Part of a small language model's weights.
Architecture: RMSNorm before each block, rotary positions, no biases in attention or MLP, tied embeddings.
Each number is 128 + 32 x the weight over the matrix's rms, rounded and kept within 0 to 255. Layers, rows and columns count from 0. Numbers have three digits each.

# layer 2 MLP gate, 1024x256, rms 0.125, rows 981-999, columns 0-255
142190057095108140150139185124167118113149115094133054190142131093111138122094143093096155144089123101078106092101112097178126157161153165096082124178140111111113169100114151116179105204112140158116123100135171062138106111158102149102107144171128079137138154134108097111086105150157144118104130136120144114154128136164142118109080095147114048112066119063066051149147146154166172093143144141168066118136095116137132160062154174117141116113168155196152144140125101137085169130137090082097116147116115137068165095072107144154154133167144105100110084118108141168162086129081190121133111147149101092102110138123088129145081131106111119126160098142138080113069125144082169148122128137130158127164157148166143180136113223104115137125155174155101132126140128095138162170144108
107157097094127064153102131082121142145155101158105150111121078169112122136087096112112107127168161162157104102106124105144174078120105037160087141123147143130128132111133095124095097131126120121128112166047078113165130110096113088120090115167102138062131153098114096143156160140096158101110111172121094110135144146134182131118171083160125091166126090134127146081160166148135199136128118163095146116157075112138111128047115106097091133063140158128148072149139206087159156117139167133173118121173112126102161102131145122171135138147138073129107139139121139153144125149159080131147150142099149118128147175061116094123133103115130138104113177107160111088099091144109116144083077139135189189198086144120155147117091133106081062081138135113079105102144092054163109128110136
156082145108055054125136113181054165142136118155090103171133151170126125098158123095118092147105162147113134108125119137135160121096134102163078175068135105133101057045154085059150183133120136076111142141163149119103080099080135111134138113140115148134116106122079148080159116104170137141079114160083140099118165161098108070142076135134118135160142125120145149141180129108138150135134147140101144093156080185078109091130086192131150122083123144166165121099080131111149085112067120127173098103124085101152102169136128131124121160135167136145150078186169177157123120111142108055153115090142118112179133061084100174162136103103133099147124095128096162162098156104143186093107142109094082128097143114137101118141121129138134123136124132160146135107093111118150095149088129
076097129090153168134170156142134087154133159159173132088070115152111090109099084183163105200141087099091113147142146125155117188127127161115138115095127124173142121166205076145089085144136134119142106148162108062156054114171180135125141119133131072110123151167158133148105148122174118134114068102137107116158128136115082134127072118112148059122103140195116116167154132100120126117101126115149074149109138105093078163103175116149181098109113140164159067136155128173117142115154220140131145149155071150097115128115111149136135155103154107190115152103166161130126193148150035198129132124096129124133088110152121118180052126103149083148195121087163107136067084091097125141146162148152137145097149144115146150160132151070143141109111100087154102198108095109114123141114137
101110133122132103138069091144133074108164162094173229127156128084158124130138081142125139191106114121060151099170136103118130075085084117130140137109099161068115054109154078148116133071110197113135078079116207138113077082129135089145113093130049105148148068074108151118104123112131195105114095122098185163061197106087118119137140104118083109136159140162155121142087088081158197158130124097059114096101110117115133182117119118169164115141104109093120170092146132163172136150122158156126088145108111083121097130091145121150136156129159119129096103141190090115132203111108199071140129097114110158180107159104095109109115117149132134099168214126175132187139090117131040139089139151099136147125118141138139165156121125155107151068095086123117121125106151088143131151121092
166151130117165117125060164114154110084123131143182056121133132096160114155061158139090062129114127093136175102184148118108125129139138089104097139150168238151063107121076138181121135088158116096116184138098168142150118107071118200097089153184066120131156159091152153152098144141066158171119185127125119172127167104168097115130186124121051160092073193170129153174127071159095069027083139159118106170145139132139123126163147122123141150124128155131164166055136146141134123118156143160084082119089122111189095107145176146125128123166109120108140136101134168172088107148072146128138075177093172094120115093119099161143088100109161057151103138112079132146123149163111113154143079150109117091176171131141059046142120177143131146172134096116133105128097075092132185127102146
133123117098110115101081101092146147127111149152110135141091181159134179143140180137142117115140153164124071141163153148120160110134109162047174101121140124106087092144145084165182144102123102117113150176057111124110144110103142103077173182093104117173159107120112158156156094142130131105153115176179156119105112174155096126115112100130117140133118100116054128161112126150103105175089150146129161138105130177103141134120141138131114081204123153096149142099102150126134139130126148082099107142135122105135121157131113167125131145100191083156161132133132155133104140113118132123100157146151121143073110048150110153165103132102083145127185153102158163166140099128109121065092164159176175103138176169135141135129122186100124160142131187160084079084176088163132129130097098
128143108120075069134126133155137085129131149113092153107118132137150143132180095096125118129183111141106131068132105130147107110134108125120122144148167126103147121175114176152136155139102127128142133154131135152100115145146112148122158116152117159109134106127175157123084157119090138127121121139134148099120103140167072099172144131184112150158196130105130140090121156129080155114101123095156094114067131143093140116206097122085116135138117156140162133135115129141130204158126094107114190129124135094099107152101088146101092109177132117132116117116162156119073121153114081168051172154160143138117187084119119150179106174128111149140144218112111122154099138109103152079123109162097139082143071136083143112180131170091103086094118143115101084147130104161127105090099105
089116163120095125122121152141077166110072136102129099154098100114176107121133115111128060130131119184119105169144166068150074075099060173110126166130141157135116161123138094104138105154144118141137159127172132129106201095104207154075125131136144163171111092102102169145144195166158123099098156141110117140166158098121154124172123179169160129062097116157156134114099151149139157134100063080133041142187142132177141108118153099176062127200147188124077180119167189191133113070148115076153167131140136134157190107107169120136166096087116190177073121108118152140161139152140137160120125165117181072167105143141163139122123152085167106170084166081151052187124131115130117151184092132126098109182138076150126196154132125064121140132146143175111149156141137143157130108147137
134176136069069117138134132156172160128133165091104152145137136086097114187139158141100172115101127107116107137140162156138173085124170107114131151138071125143144132086117196139149133076188143134155121140153132131135173152134141128081118095161090182138119133089083115134187161157128147107115172148078115169140134117151179175134159088228095060131108099136119146102182194128137073076048143200155082177172132149141072088154120155154127148147134111090117179095157150177173086164145119189086150109127123144135163147067135101121121113120140149127157153128137180104133150090145108109045158124150162087125093064189136085138140173098100088150079075198114154144174107090121151160148111096141085112130128148110105115194166153063115118156173202146065143149125111135110106080099098
241173150099149119106074141221136099076147132122126087121102143149123107141098110131106152148112162119201133068141131117132122115107128135091097141097131150158157119106084146101153174125139144080090134079138074133110154134164142145091165134135099077093112107110141135189044149116023164099108155153153076099194160098199086143136150124105060151115115110110091137156130108141180118119143161128121124095101115133110131071128100116147075145154149138146095155148116160155127131132111117164119126051135094128177155170124086142132124114090062130089153141150112122138156136141118137128125139164105132158093158075113126078111163163206124078179151138141176080095177139099161130108138141096139061152095136096201108081111137114126131185091215138117122117167124163062110126121144158
111132084120177136067076118112100109130139071124171105181102166072119114124158137155182158089145144161180118170102156135123156116208069084105159094100097131115148098137191147116157102103143148126143150146172105163128076130133100148109133076072152148097135088083115092141128078112090133097202166099109135094081117160118141153094099186124152079105154134151145102165147152122099123129118188199136136126161078120215089117110103184075139118132095057082142162150119159109143107150071112102106081095164086120108109141125151132119113075123093136143107117116158117158134074095065109155087108147137076124196118115152130116136112109170134161079156133185148043097185115142160160124076142120153124133065144143088083152116141154120170090084140138123102138117096107168067093115150085
142108141128097036181117094113101114103150126096120109159162070111119134135169131144166129113136130146114114168171154127117172073121123095136091164148106079098147086104165118157185117150154119113172121084104107125103118070074135111166090134100176142081182148215167147083131075083163097103103104146077141150145108126147119152124188174135174122122091049132176145123129116126080164144179157153117117085048117175112127205114114079177086086150198138150149078095139128140139082087123135098140131169180145150130136169161123185141133122134193139151133161098120155076193085074123147079145112103146123138121122199130150131125133139098154133109112093117119123166130134154122109101155147126160126152128130118157091155144207175064140115144152152147124150118125126066140126118118142
133139141178088107095163151164135072193097134112161083170138095075071070076120128121092141090119226200165155129117148116108145137085136128078108132137120101091144149140097128088137167125152115129116129120125106108133143089161108122078186100074094118084145125166173125113131135127114063150146105141128158124191140118151174122136114152096126081074137111135073103164146117169138134125104168105061134106169151116128140105118180069126153134192102167160172080121137039110106157163116139136074113111080103122077142149140084118184187163178138106097186086119154174078150129099057112144098100034150126098167124123118178137182115137090145162148143144076138104126134098120152151134174125101120129164106151091118115134159091107137133126106122146183131119118140129108131092121167137
125130113097173095108116169149157164111149143151155137147135138090083166091078108138083156140166122081175135107084111135106099088161127110104079097151104069136129124113114136124126127160083146133129155157132176136160115124123149139137089140104164068174158123181118168055081145159123135191099099107087211175128125127180206124138126141134069146079159168115149153081110126153085122142187132125069188210205079145187127079157113112160147106131142106134190134196166053172143139159129127099026105119118062080135106132142143155141169112111137104146105129063166138158162153176108108151156174174132177115109113163135179172122174125094147134122161110061089132185062075060127108116118112127125153147074161159218130120132164112137096121130087114053116168108096149150133176135172166
160112141057140153131098114128101112116159106112184126092109097160137135117061082199168120128082099132138152142124113080129128183089088144154121122169128176124121199053145172164088157153136161097160142122091113124182125088144182199112130147081161166082131139036070151101133135123161161144155059147109162127138178037150146070110177143103164154135131085175145138076051126122122141209166087141144134076120116153124063138109190158085142180083116185103092151065139133158123166122166130093119099151169158158146111208102111154157159154081117126126135100151096082114096156126075138142135151186111093151095135191157150095146134110133164137151088097105135125120152118135114114140146080136124088082118148054178191138150115167086094151154157120140102128135181105190086109127117121
159161137124147089152115124116158125131069107131100147133087084132177130197158120149066133146100125099138122130059159116140117062126126152101191149122133109127147134096085155090186134101118149162127065148115180178145150166110125160179105210077142131118168152107083140130116188183082172117102091165105154147142151148118198132117202081156103152144186107121123129112116179125111120122165123096128101169135149126134207111119097155132188162195128142144088181095108120204128132137123089189114152082160112103145101128100124184139142082104102146192128150168142089150086176115107120142072104162082160048101112144133173144082123133119189120155150085108098072112083102107153106104081133169090124109141240192074212118130045178128136122117180136120139104146150169128151183110104138
125146177113157129126137095144190124096098098145100130146183184121148119119193087135132129130169122151073130140205152089121184196162069115087182171078121156086164136107105152188104126123169069131158151042142111091147160123114183126129137058090178164143082140129152226108116129078106139114160113143113138103067114100094129169171124097189091111085113122193098139150121168148135093138139086146089104137118122155099139140067090141171184122125096125135149126108144119200115119035165147211169141025117155078162132103125144161126122146200120115122137075127120139130131121106115059109110184188182126155084095153156147163103173078183112134152167111166155133105095184123121079154120175159064101122097136122133182146153159164145144147081172153131069138142114125123114113138151123
162136090168094113194108145102121137143116198148174140164135094200102149120143156102144110129126126122180130160137174110049087111123060172123137124145110133152060162145115144123187048171132132109167114136119146136105160169103088136135154187161137170112122125135140181109191155113072148106139117140193164097177136073165179108183117113140158166127191133153153150101127187115150112098118114099152160140108148127140152141109099098164120181027124123065118121073128155148125123125119124108092141160163185120105172165103160180121129129104121172119179141106091121093127151134105169060045143149185125144126141111087115149117071143066098088094103149133093147051119128102128143143122125128077047160115087115136105151161061172159162086147156162119116184116158144141225132181144159
# layer 2 MLP up, 1024x256, rms 0.124, rows 981-998, columns 0-255
139103106118150122109121155119102098147090125103092136114138167132127142195087101194063119136117134142203152096153128088146125083148146077153137115128154147117098126122151153107154187142138089117171154093165176117094115160111068118146142138116169183135128093153130151132175143080123133138108163121148125168113074091161188135131174131120137149129101132081135159165100152199133140109144146090163141147127173133104116106150135186177150136112130141116112171098098143170159067153099119158112093075164120121135110116155091123141255128156106131121118154148116151064106155103096182062134108109110141131092157155146151157182152124119087115099123144192104137126170138181125103176184110177121145094164106183088093091119068191126140095156092119097134130160168065144106094148101109
166080094128097166120118140129101093122092146131128148132186175117130142132166162148112139126133173139127122131132110110078147144118165112138111108153167158176095166097167165138170155127128118094106131113156134133127142105139185187165096139078123135156195118184118185087108066147114108129125082116083137096126131096106077136104140123122121135098149106134115160199148087137138147077142157115149111155118136124131117181177081114193176088136104164113142154112098089147133170129096156144120124159128144114217102169132117108107119084129095148111117080122113101150114168078119118131144153123167192084168116071165101120197109149163114111143181091109106131126144142103208169078143140116099066136099127126137117117165209191153154180144103099122173148146076111149074138066140109
149143096150131136129167147096160173102183123140095112144124064090127127135167152154098134148145121158168104197125099116129130120158149116104135133154128089165127127164127153178085102093105122180117117101087138080139136138115145146152112159102141135087140127113099113147126077146154149107105137095125117119130110108139070176109084105105206134091127132133142168084109072175146118168151125145117091133103120139152192123106113104154090152130154107101112109178126128116117174102182081121059171151135160130141161086130129144116168099165061105083107150107130096134109177022169123106112172109112159100097103115182165074133119133168166124130102178122109064113132130152089093131166163114174189172060126118119166111122150144158124145152072130089092119102141138114136138121132107
065212154122117142086176138090150073111065167128137116181183151137069109154123131135120128197127155140063186100200131195098089106166140088150126163118146136131145110133120117114107097104159197117147093131156108137098089113141198124139116110167076137118067096082157150144090110089112092149131130091124142107181132142124126111107169172132168080131112092131128108123112128098129135160142136146182106159078133081150159169130117089121176156159115067143147107078119117090147141151114163154127087163119119165107156145154112103096118155095148177106117175150162102120146096089091103183119131109156127124156162140096115126113083168130094117165177119126179146149134154127198107140140075055150066113123159108114067135193117163092172118124144118193159130174184125096172157083106143
102121138131117102125130167104164160157161123109106151162155101140134152126131144114126143089116149080139162162191139173161133105128089075115140128106094178085187152162095166156099129163191135125142162147103144146162135102112134147124216098163078105163143080140198102161119121087151076067104149091154156190151149154169143160148185137121061077139128160160121124122127047076119149088140059092159114126124127077093123115149126110086117100124176198144164147089132128155111105139159144142137079173123129120114074117139140120114094150114153156103142056172183146132175153164165169109083062110142170123163079120155095130090097080134141055195163125154112142122137156117138067147129098032141152129138165160154113126108080142119073163173089134106078150165141116175163185055121170
160129155107158122121108141115117120166096152190159122123159171101128067098073185155096086155097120146087137134127110093154142078127123086096144200110129185114150129088142184186071131107131107055134161140103159169151107185078128126109088103143118171120170122135162142148115089136069149095122203142108129151168119138153065098103154106175117159079126123133166110138129107109145065103084144146089119119103132123103098128162148118167193129099114128047189170150222157156130151087173155131101133166137141111193107127132130117117136126135115152163147158129115118190145079133058126113096062169127126083139101106149089110132038089111152134138172111077091140150172146187112140141119133140114138102128155118126153107157200136135143168177141110063099107130123093079137096161088144
148102072163121092159165145140094172172146129075169123089099049122113113143139099110092130158129120096151148150149094107141086143154130063163132140110174161173159167152113110091115128093197132148168123136143094100149098155125119146138122128146164152127133124156130149113198118084132158129105124170131127129129086144124135130075161100128069151127146115107127092148115130129114098121174137175193092090070160170131161075140060112145178084078079062111090159173115130107133175151142121150159137135106152117105122112128144167104095158145109177108155148107149150106168128168140116178143074131121127091147124149082128126104163132129178125139098115134122106120129144148151220154137180152068107144093141152133084105114098126132135171121144143137147118148122096148084101150115153
126116166129175109150104148130076140087096133114153106176146042138093114181139161149168127176159093151135190062122066114154168147193141113086153127143103100162156165135148151164082092141139152134142154104133128096104158169134070170160102145116132096120112094145145179131145159102104155093111158145115163164138092052108105084124141152179166136106144136111150066151124098157106158112189100075146129170150110143122145077163119164090110119076107088157111119126155165108117176093135115133178165150109136141131118066109118103095096176138100126132127188183166130112078097178136030186079137151181113144109106117127089140073157126125141151141135087246200119151101113145146141150110187133126128090117143116160159126162122143110072168099121105125111123157115143126152107110139119
093094140153138156154180053122145107094242115161069079108103107162164122141105156146139150162149183092126143168100111179092146144166143093135088124130130146110090123172187189143117141104121112094133138159095141123088081111083141140145166123155118130191095103114159143090148099209161134129174209150107135153142158089131165151139052077128150133169145156106091129097127100115141084115105109142063095157163111133062169117141106118119122143105096141155114144134071160053176151149185112081134151136122153135206128121163148142114156084090150127141147117162123097146084081079175186102145111104145085131135097203133078141096159102126085122095106181121098196099118155122126117099162161153144194119142150189113103136114096097154126151149102090083117128120115113109055114117117115
173155143098129093176178126085189138139012142124116087120097106122075135106153138137094123108129176071137095110052101121123173103117123075110148145151130109120160135100156125133130122109163112157164117154173113113148140156113175143067120066101165154126147127163143160093066100107171108118173119113183133117065209112160130112139156072107138128138120120101096113158133131110118096108144067162154093162158180092134076146106150119130147179095191156120165112142195131125148182041127155054119150146142090108118133116084105155122122142096091164151148102108136118147119165125099086077112134126145152111193123151147133138107151185082119104133081105138109137095128136092125110127162091130173097099116138163022138096089147152111118119122151123203111130124139119137145118068120144
113093161109172140122059152127092136125172155121090139104161171101101084173075149149119102118157112148136107107106092139129139103089125146132189160168176135144186129092125152150092102094072139154127110166145134120037093096149124152103167112136112128157090061125153085167088125121058108153149177126135097146175180122187132196127188164153107162132190130163132090131117129126113135100190120106161159145111133138086143096151086139159107140105150141096158152144123138144105052171110170157056113081163142143166162136107143156141143172121129162084174121134154082097104140171130111161123122132090062146071136080100126104147107134121136094121130124115136168070157131150146106124095132102148093145088153182158164150131105182112154145107155150160091083161124100100105135168165082
025097097129176144102137091081047194128087175154147112098086106116089163158129172099074120048116129101051130111087120097134078159164102114143111091163096134093104125057159104133122055102204149120119127092125144145128118128115161124130120091154169179025121141163151107109161141116132087105125179152143110109143126149175125102158120125170121160122117125102200198177147090125097091097104128099094152125147195081131131151094137124058150091157143098175203211132144133167170100181135136118159132142130116169099107108133127101115141152192122201134139162139115150111105162083138130113122100145131120111150109143129085143130103106130138152097080086142084099133179139183100125139215142143149162072123109134058166173165136150150133079121148175129148125158162119134126149109154100
134128064156159145146136131219148130128086168087110078113173169072133148118110138158114126102128123116090159112103109073146069167106143125064103141148118128164107158161164078108129152147123137123121172103143137065089160149113084109171120143127145070118111092162124112174157070168147071110114089099157186163121139110160117136146168163147124146144129095087109124114123165127114113106147118152126118062125135204161111117152111113114076081114133093129098128147093078109129070126138105153130088127091135078133068117152118102095113149104098092117104118128130147117120100115167117122093113067089179148182111156149153132132122137177147172152167153121093127151175142155152125089109062142073094134155092120108082129149195113165094109187131094071132132118119100134120139109081142
116095122138102117083108168142130114080154088169154124127075076086091103093140166137154140148132119115203162154111152100136112134080143150084112091136156125072074208080078203130120115125123136083155177137171135158086090085085173155167185103156154174143079066120169152133180136137186116162129145132171140147164127129095099074153141172148109124107161095111129115153183119161137128130146062098130146113089111147099116140144121118158152096131181162130117186115177136116098079109025166120136102123128086105143143171132110096157153097125159102165122133106111105137121084105126136083123161165158128117120120132124164099139129159199104101175172165073149123134101092127170124130127115188126138183123109196099158109155123115136134140149128112088120084110126145107210121142139202
126148127155098151115160100155101134146161204109094155146101059093055124151168165196108130145096169189110167097147121188232139139126174127158121101120158099060197181153126138078071159148141163157165144199124070139174062164124084115090111132137162179136110084177146131089176052129079164098129145125151105118142151134097124084198125119121170116142080137159132127206115150142163170081122068092137046084114149102111160164112163165119142084092156067167134115079158165089134118099220103212093121131158140144103153111138115163162113136174092111151079174149162148102130154108074148128089122179114161114119177191154140127136200133095118114171105132136124108141118165139163133189141083142113160122136186104120182191167095195143155124098155160194078091117158066109171106126083142
124130122124097133145176087126138055108184110112168163118104103067154081163072072117144143142076117093069150117116155142116179137120143126170113113144151133147102147130069114125106171152134111135170172074076128078124171124165114142151086120132153173152109123120101149127105123060140196137153126187145109102121138135141100125150222144158173129111094119171146103123073117101117176156119103126132120127162109122063111146081115102149154104090142138161171128130107108165098164102175135059156123113175189128163114142123121135209138113108084178126135142113144146132205145096115127148131161127113122171087148159140092166141102108112119109172086177097160140085133079120104104082162068157099116055184155140149105093148135133152138148084084130225114153064211156113168120180121168
113147133132142153152142179077111130156093171091109122102145179056079121100103176155153144072190160165177132114150116090080123124147099063148065163170110158144112100196152115137083157109096086085162142110138087069108075104092118143040147099145111120117152103082110103043126102087128098136155122117162093173109056136159094118085098132115121134116103109120128165082180103149101105136159111139097237115106124126084151148133159165127144089116151118152098074186146087084170131165108101074128109165156192143058113100128150100155135148099123146168129124101108089124132065183189066126133115133136127168161100101112162150149164132096132100114107104162148130190193145118134142196105143101146124046091078089182148165147148123165149137100132166116155143113138067102149108092126134
087138141099124107056144141132071141126080072139133131095195156063118131117178030171125094154137155097149062168127141184085151142134127135191150130128118161117126077133116079201090150134174096106189051072140093094173146146141127111098150086005196091089125126123149111109131109147152098064167119142202162143134144099160071134175125142168133071096108092156042200118149171158155087161136064146101125155096160153134142163083087100061206129137021120099112130118133165180124094146228061157101133097105175130116140153153036136150114203130192086110074173201139173184107124146093074101064118122206082211105079139124142145114129116146152137106135140090106149128101152166098165104159131115085102119061096109115147188135104075110148079146127101132182124138111109130157129102130132
# layer 2 MLP down (transposed), 1024x256, rms 0.113, rows 981-998, columns 0-255
110101105153137146085130138134109179147135181157138133124097139179142155135105112096105058154134110098176100083129109116109095124141122095125154151152205105178194140135120180070126071149090100098122132115123128125097059175082113131118166129089095128127080156179148127164119121182080136129136209110165136124091074133103144128144111150115114168132162090124103168150109118162098101107092141092138123139110145109134152087171115159223105072114139115106140109165111113138141148152095165136148102112197142088141137070194112113105096101099119153139123081109124090081109175113154157164162151157127100141175143155137136193113106108106142082055074144068125127159134186088189154179095157202147121199065102110142144146122128182113158167188121147092106174103135181137103127114116127
093094131116132073153118145120102093133125093101158161129100121118111111151168183113113104136159128165107096142159182075152165082145128103130093134182115110149143215123129126154129109130134138161099132126100137074135188097109128145146073150134158110105123125042127105116148092111167110127110116155126152128135116041193147166125091099127135111163141107122092137152110128161104128100105081108090185146158128125137172147121143156090145145128105128111203113110093183109173127131093100117111153135148122152070164116128173137197163088125166111186149142097089111117148137110120129133199161079090124168150151139138109141095134135114164177158104111099093129131147082145131114145111166111142070116140107192131135137103132097119147133174135143177062125112132093110108116110116123
130074089167201139133193109182120120126178090096080186084129082115103156144075157091133106128067118138155111114118150132155129163209119125130146123106168088131102120138155115156144139139171180169165122091185126079109152172130110113114144156124074099120194153136108145124094121130125131102118190110171155118133153145141109100152100120091113132173134056145120083113154133173119132131153137097120113120139118114142156133088133082116117115083150169131106164163155144180073107146157096126146118112116118076125144179137098158078159073147188139117106149139077081102121114087125085164143085102169157135159050155133102145155092165160153142187111135088153094092119111135171132177126187106184064098174110128133099161163170148113198184147071119201096156102115143079094139125149117
166122109121090101136110136121117186148124164184133122064126123137121140130095187118112140124116119143187202114050118132149147104128111094152117108161130138126112135099170095181139137068129141134121162114086171128123099155140051084115166123064152140123150114100131136082112169107104149149163135158169129232156125154139138145144119165101119090126148147126090090097110141146178106121127139140134088152123102135132112173140144157116148171162162141124122099174162133089091149141132185114113117125134125137095094140152050148174138156137078127179141086074083126138119122146190135120110130119213093123133065209166190152117157162165168131180126082104101186095073162127095140135149108165116112113113140106102098105090144098151119082141141150095090113169087122160111132072179114
122102018094103191132134119168082118126151093102168148107099100196140137153092158077171174104195153059098131117133106110111147137149135130111118166142097130194154148127114166099124155140165135121131119129154080092115153139157158149096133117103114091129150133098117114095182105125068075115165124162141163107200102095116070162094150149191103094153117105128112121136133145135169179090169176098098157128138112126206155158081166055142108164139110088122117084188054114118135101104130105115104126115150097110113109122137150144116134173158096108148158119134070143098073130162078171095111148120151149124128115089153176054192133129102159217090140163143168089136092120101109159123177121181160140152093095078115103171092147161115112159158101139103161123140082175088151074110167166
125127163242114158074130118114127123097114066146102089113173124106145078091167122124140080158114179178078130131124083142133141094150140150086077114105132124202126091131061144130071080084118118165102161138116141132138103094113131133139107160121154166044121129122128099166141143177124142076180174115138073121125102115147093115116106127090132112131107163131181158121131186131094133144171082080089081117138103137124110192107184108153109123125097182116193089183250082142154132132110160162133152158070139109179103061127116089153115080142141165177109151132132108149115155161109135094114086140175103169089123095063104115088155082111136140121124086084087107191114144117125145152154161183101109098138130142116143131116153083140060101176176090093106196127145086126134129123087122
149117155140141122113071113109182144135145117118131124142116153152176156162181146127117113094110104149109094189118144120146128105139146159098191104130142173086126131078104149130126116123123113135089060189105105144134125142112120140151153152106146110104174141098093069154086119088152177115092145155173131100159187167101135151094138163116121123186139147083132091162100098046142130174156195103171153115183124157097168076146085043140205100118133074091112146112104127134127139121088056142194107160089139176178143074098139194136124137152139106173170094116072198086149129139142133124122158135175145118162133150185122183127082061110134106127143147105102179167182164175135074131079179071148131172147149155146103162151151156116133139114098116173127090103120157111125146185108088
115129207145178140109095101112109173156166147142120141140139151139097147090112167168101156120147166094131125089072099099129106143141101108135163167110134103182130133094142125080076105148141186135107158073090112146098147149114141161156108177096110118084170155120089175157118116118124127110154140151115136117127122105101114093159081093167113122123083150153139109117162135104181130129159141165059085117109135105118136163117142078124110124125112122138073117166157086145071117171134116144131134187120152036129200143147167131112129124074148160168127115096167168073150126094120155109140093141096104102140140126156172091088198118108163122176113104124111169137139169121112158096145171170114092052130124099139159204124178103120116128180055091163167146139156131192111094147124076
137167155104138073069108173135109135095179146238153143162154116088055161166087139162116067154167117129158147158132142096131229134161124142143191083142124147064105176180133124104157158136113131102170175153146154158156135132094128146151113125210142092087143138170105121113138134086087093150082111127168126112093131155102151132125138151175059129095109159123129098115143118137190104180162118035169130104175132150081185153155135163124107119088142083143081127076143110134131079110148109159129164120116129116112076092107112140094123094100139073133111159153204096169125159167120123059112139073089127129124132168128092127205157109164094155083142140109094169092224160179127163205104108107102095112113137195102159154106164133145139173121131121102109164131129104122167134150123112
126144125104096188142117097123174138127109135129108187157109178134179113108140140115131149097126173118112151107107172094114168153141162098126145116119101095145083199135170171142129084114070185107104161141119126164114208150138104156118212107151130076058108152069112093147155117145154104103102180143121129175193182124172154116111101108128130165117143118105147110156158187115104098121068123155089083155064137148175136088129056142083147102071138163151116094068092145098125134144150121132119118084098091070185151112119134149075143126124132134131114082152147133133104167094120167109057104178089125094108114130149179166101184167092117114172098118183168086120104123083142115108128152120127170118125120177186145119188119152123097136123096117127064123181096142161125120084084102
085079154141143141069101159129148095086155056135101110145123131138139123134137080159204098095195193090131134187095138159125086140117100108081155112142126159135100134106170116131116150107202148102138129140144141108120141093102130124092078158138144096114062140161153132124028140098108164130112133112095178088095158121104145082106107148105128156139122150129115124140124115117177078152136123162101065117104114153097135170103099159122131171140123069080070150134136182122165101092075148107111149140144137120153133168186099125094095095206133108114150165196169127107115142134159136120192075065117105086132129119156151057126139131123146147164245103130130106194124161134129141129105082163112178093106132080085173162080096141135093140198098178115125157141161166168129115132120192
168101091123082154165099116136154071160092152053122142175110082154157139114118120123139129103096068146198161130101123108184128125136106133135115094118146120138062139147103127140169108153138154109125122123120080180128085190109192092109096126053155112132122108167171126158145104136179116121219148133108173151094184116125154117127178054172165131157161133059063061128181108121137110152162151150136170145092067205159172129107138127083116059146113124126115058123113127153121135120073172109106097065101192079082121119101122142110129162080132121109164099129103105134159117107141124094115087120142121066133161150140083151126152090141127121132163133174120102081102109124173124072087113156171162183120151132169166151140120079128117151112103132096143103132101122076118146104106197
116120094101124159125140112097120172086113109136115105134122103129161083158063125060173153146092079128115107109149146179138153099122095226133155179155188186125175155111056150152119108110155163081096089139161139129106105111167144098161114162142138127121127157071155160081097117179145088135191074142090119159183174085060074091127140126150135089155123085130156079162128109097111104139124117134143110136123132132201145097108123125051125153125124174132101154139124086109173199152162112141160098135129184169133123150123154106117134115191123120047126103083160170153163206158127166187099129156145099062097104042139076147141106086104116105157157140181117097151131118114105129097122110182130172115093130099151139076124081155126096151144159121100140169130141091110151081108121101
130107170114104144056172097105089125103120170174075090073139085104105126138165122093114069098187185129208143176113123182153167144139147137122102096103108080128158198122139162113084122114222119122148136137139126131101134133106126106099133095156134140042171151127116153149160160083187084208166111100150116116095112173165128108077076114132134124091130108148101132100125148130170152146151157115074087119123148092154201114156098113187114144128116085150125100151140145101106101148127121138080121112076093127075174134106141122055206151077151127097062144069136158115176083125118122113131086125168153112153115073130225106173146150115115083096140171088153154141077167083133116130150110106125165095155119121165168107084068193127170108140130123101169139099137165108110121171135147
129119130144110119107174103092088142102073169178199146168072128114046073141077124187122166138143076117080136138100122163145133111074148073131115071085098081165128159119102129119135134171129145118199158178122088112130106129177141122171137094165109127186143108100118107121070082182121104130006132107177123096114125168114132107164136099178103126121118170116172128112096098129079158170172163073139106116142148073183138142113136163161000168056105064113122129132100052150160071072076128154112059150117111137121129160124113150225116134127209122175120230160120165180103075092130146173117102119096124105133128113096199162146185077152195122151132150066165132108119108126123088201177127199098104170166150128082147163134140125145136130154123177097112124070134133152106091125103123
151191092106145101047096152116100136140171116150205139156134077153153144100163151130141100112125146138131128064115108106102095151075125120118152131128165085142161082152102117166158134103116074175162073187114147056142100136077093122166041101060115138164114152180102109102100106174105104143148177160093173116091139190123142131188129132113132147108189085072108102190120119115093087099166129135186122149115155136139149149147119121168133094148147165144136051081080091113099120136107095114134152153153108103141127119170106084117145164101084112108121098063140087127145118082173175186108144075118098116212122133114126139089144117132135098080161163093141089145148085091129145136091127179088211066126057164132128080159160141125127055138163127110139106064141147068176122168144150
118098176118087124129135141135132145154167073127120187137147100106101115116103115132124115091171109166135070107183113177147124168062059072149096165143138141113106124110169093117168216158102122130099146177200120120099153124101104153087148110074149218136157168131133120116091102061099106105116121093156102096097106064098094148180085197160113093123113186072109141136107153152031151111106062125168095142105125128153117104126186171098167113160157147130113131097160039129195136135104146125070161165158154146124160140109109114130144145168171148142119111101144079158088167094074109146143154128120127142103126196136151065082062096125103128127101091164134138092095155081068123157191124111174129141124127103137103181125231119120125167171104101175142135112094162225094112125079134
119179150164146093189137104111170185133103051144078092176128141123100100140130156157147130123172090147110147119155118127056081133113123152131170156109105118182113128143134130094178137097090095174166135071155110122115167149086143107125155130120137125165107112119146119169131116088175091145116163190077117137073126098141116090151114123139096149169093138233172108154161179130135150146128115108145104150188091191120066181143106101135138108166124101135094148070126132094148177187179186164106145129209102120045165149143118156147150166176118152181141120138175076089120099131141144127126133070123135205138094160126092103093130134147171156133134135100165129144180164123114203189118125102114131107140125129159108168135132164146122098126091141133121108131087149133105120143140136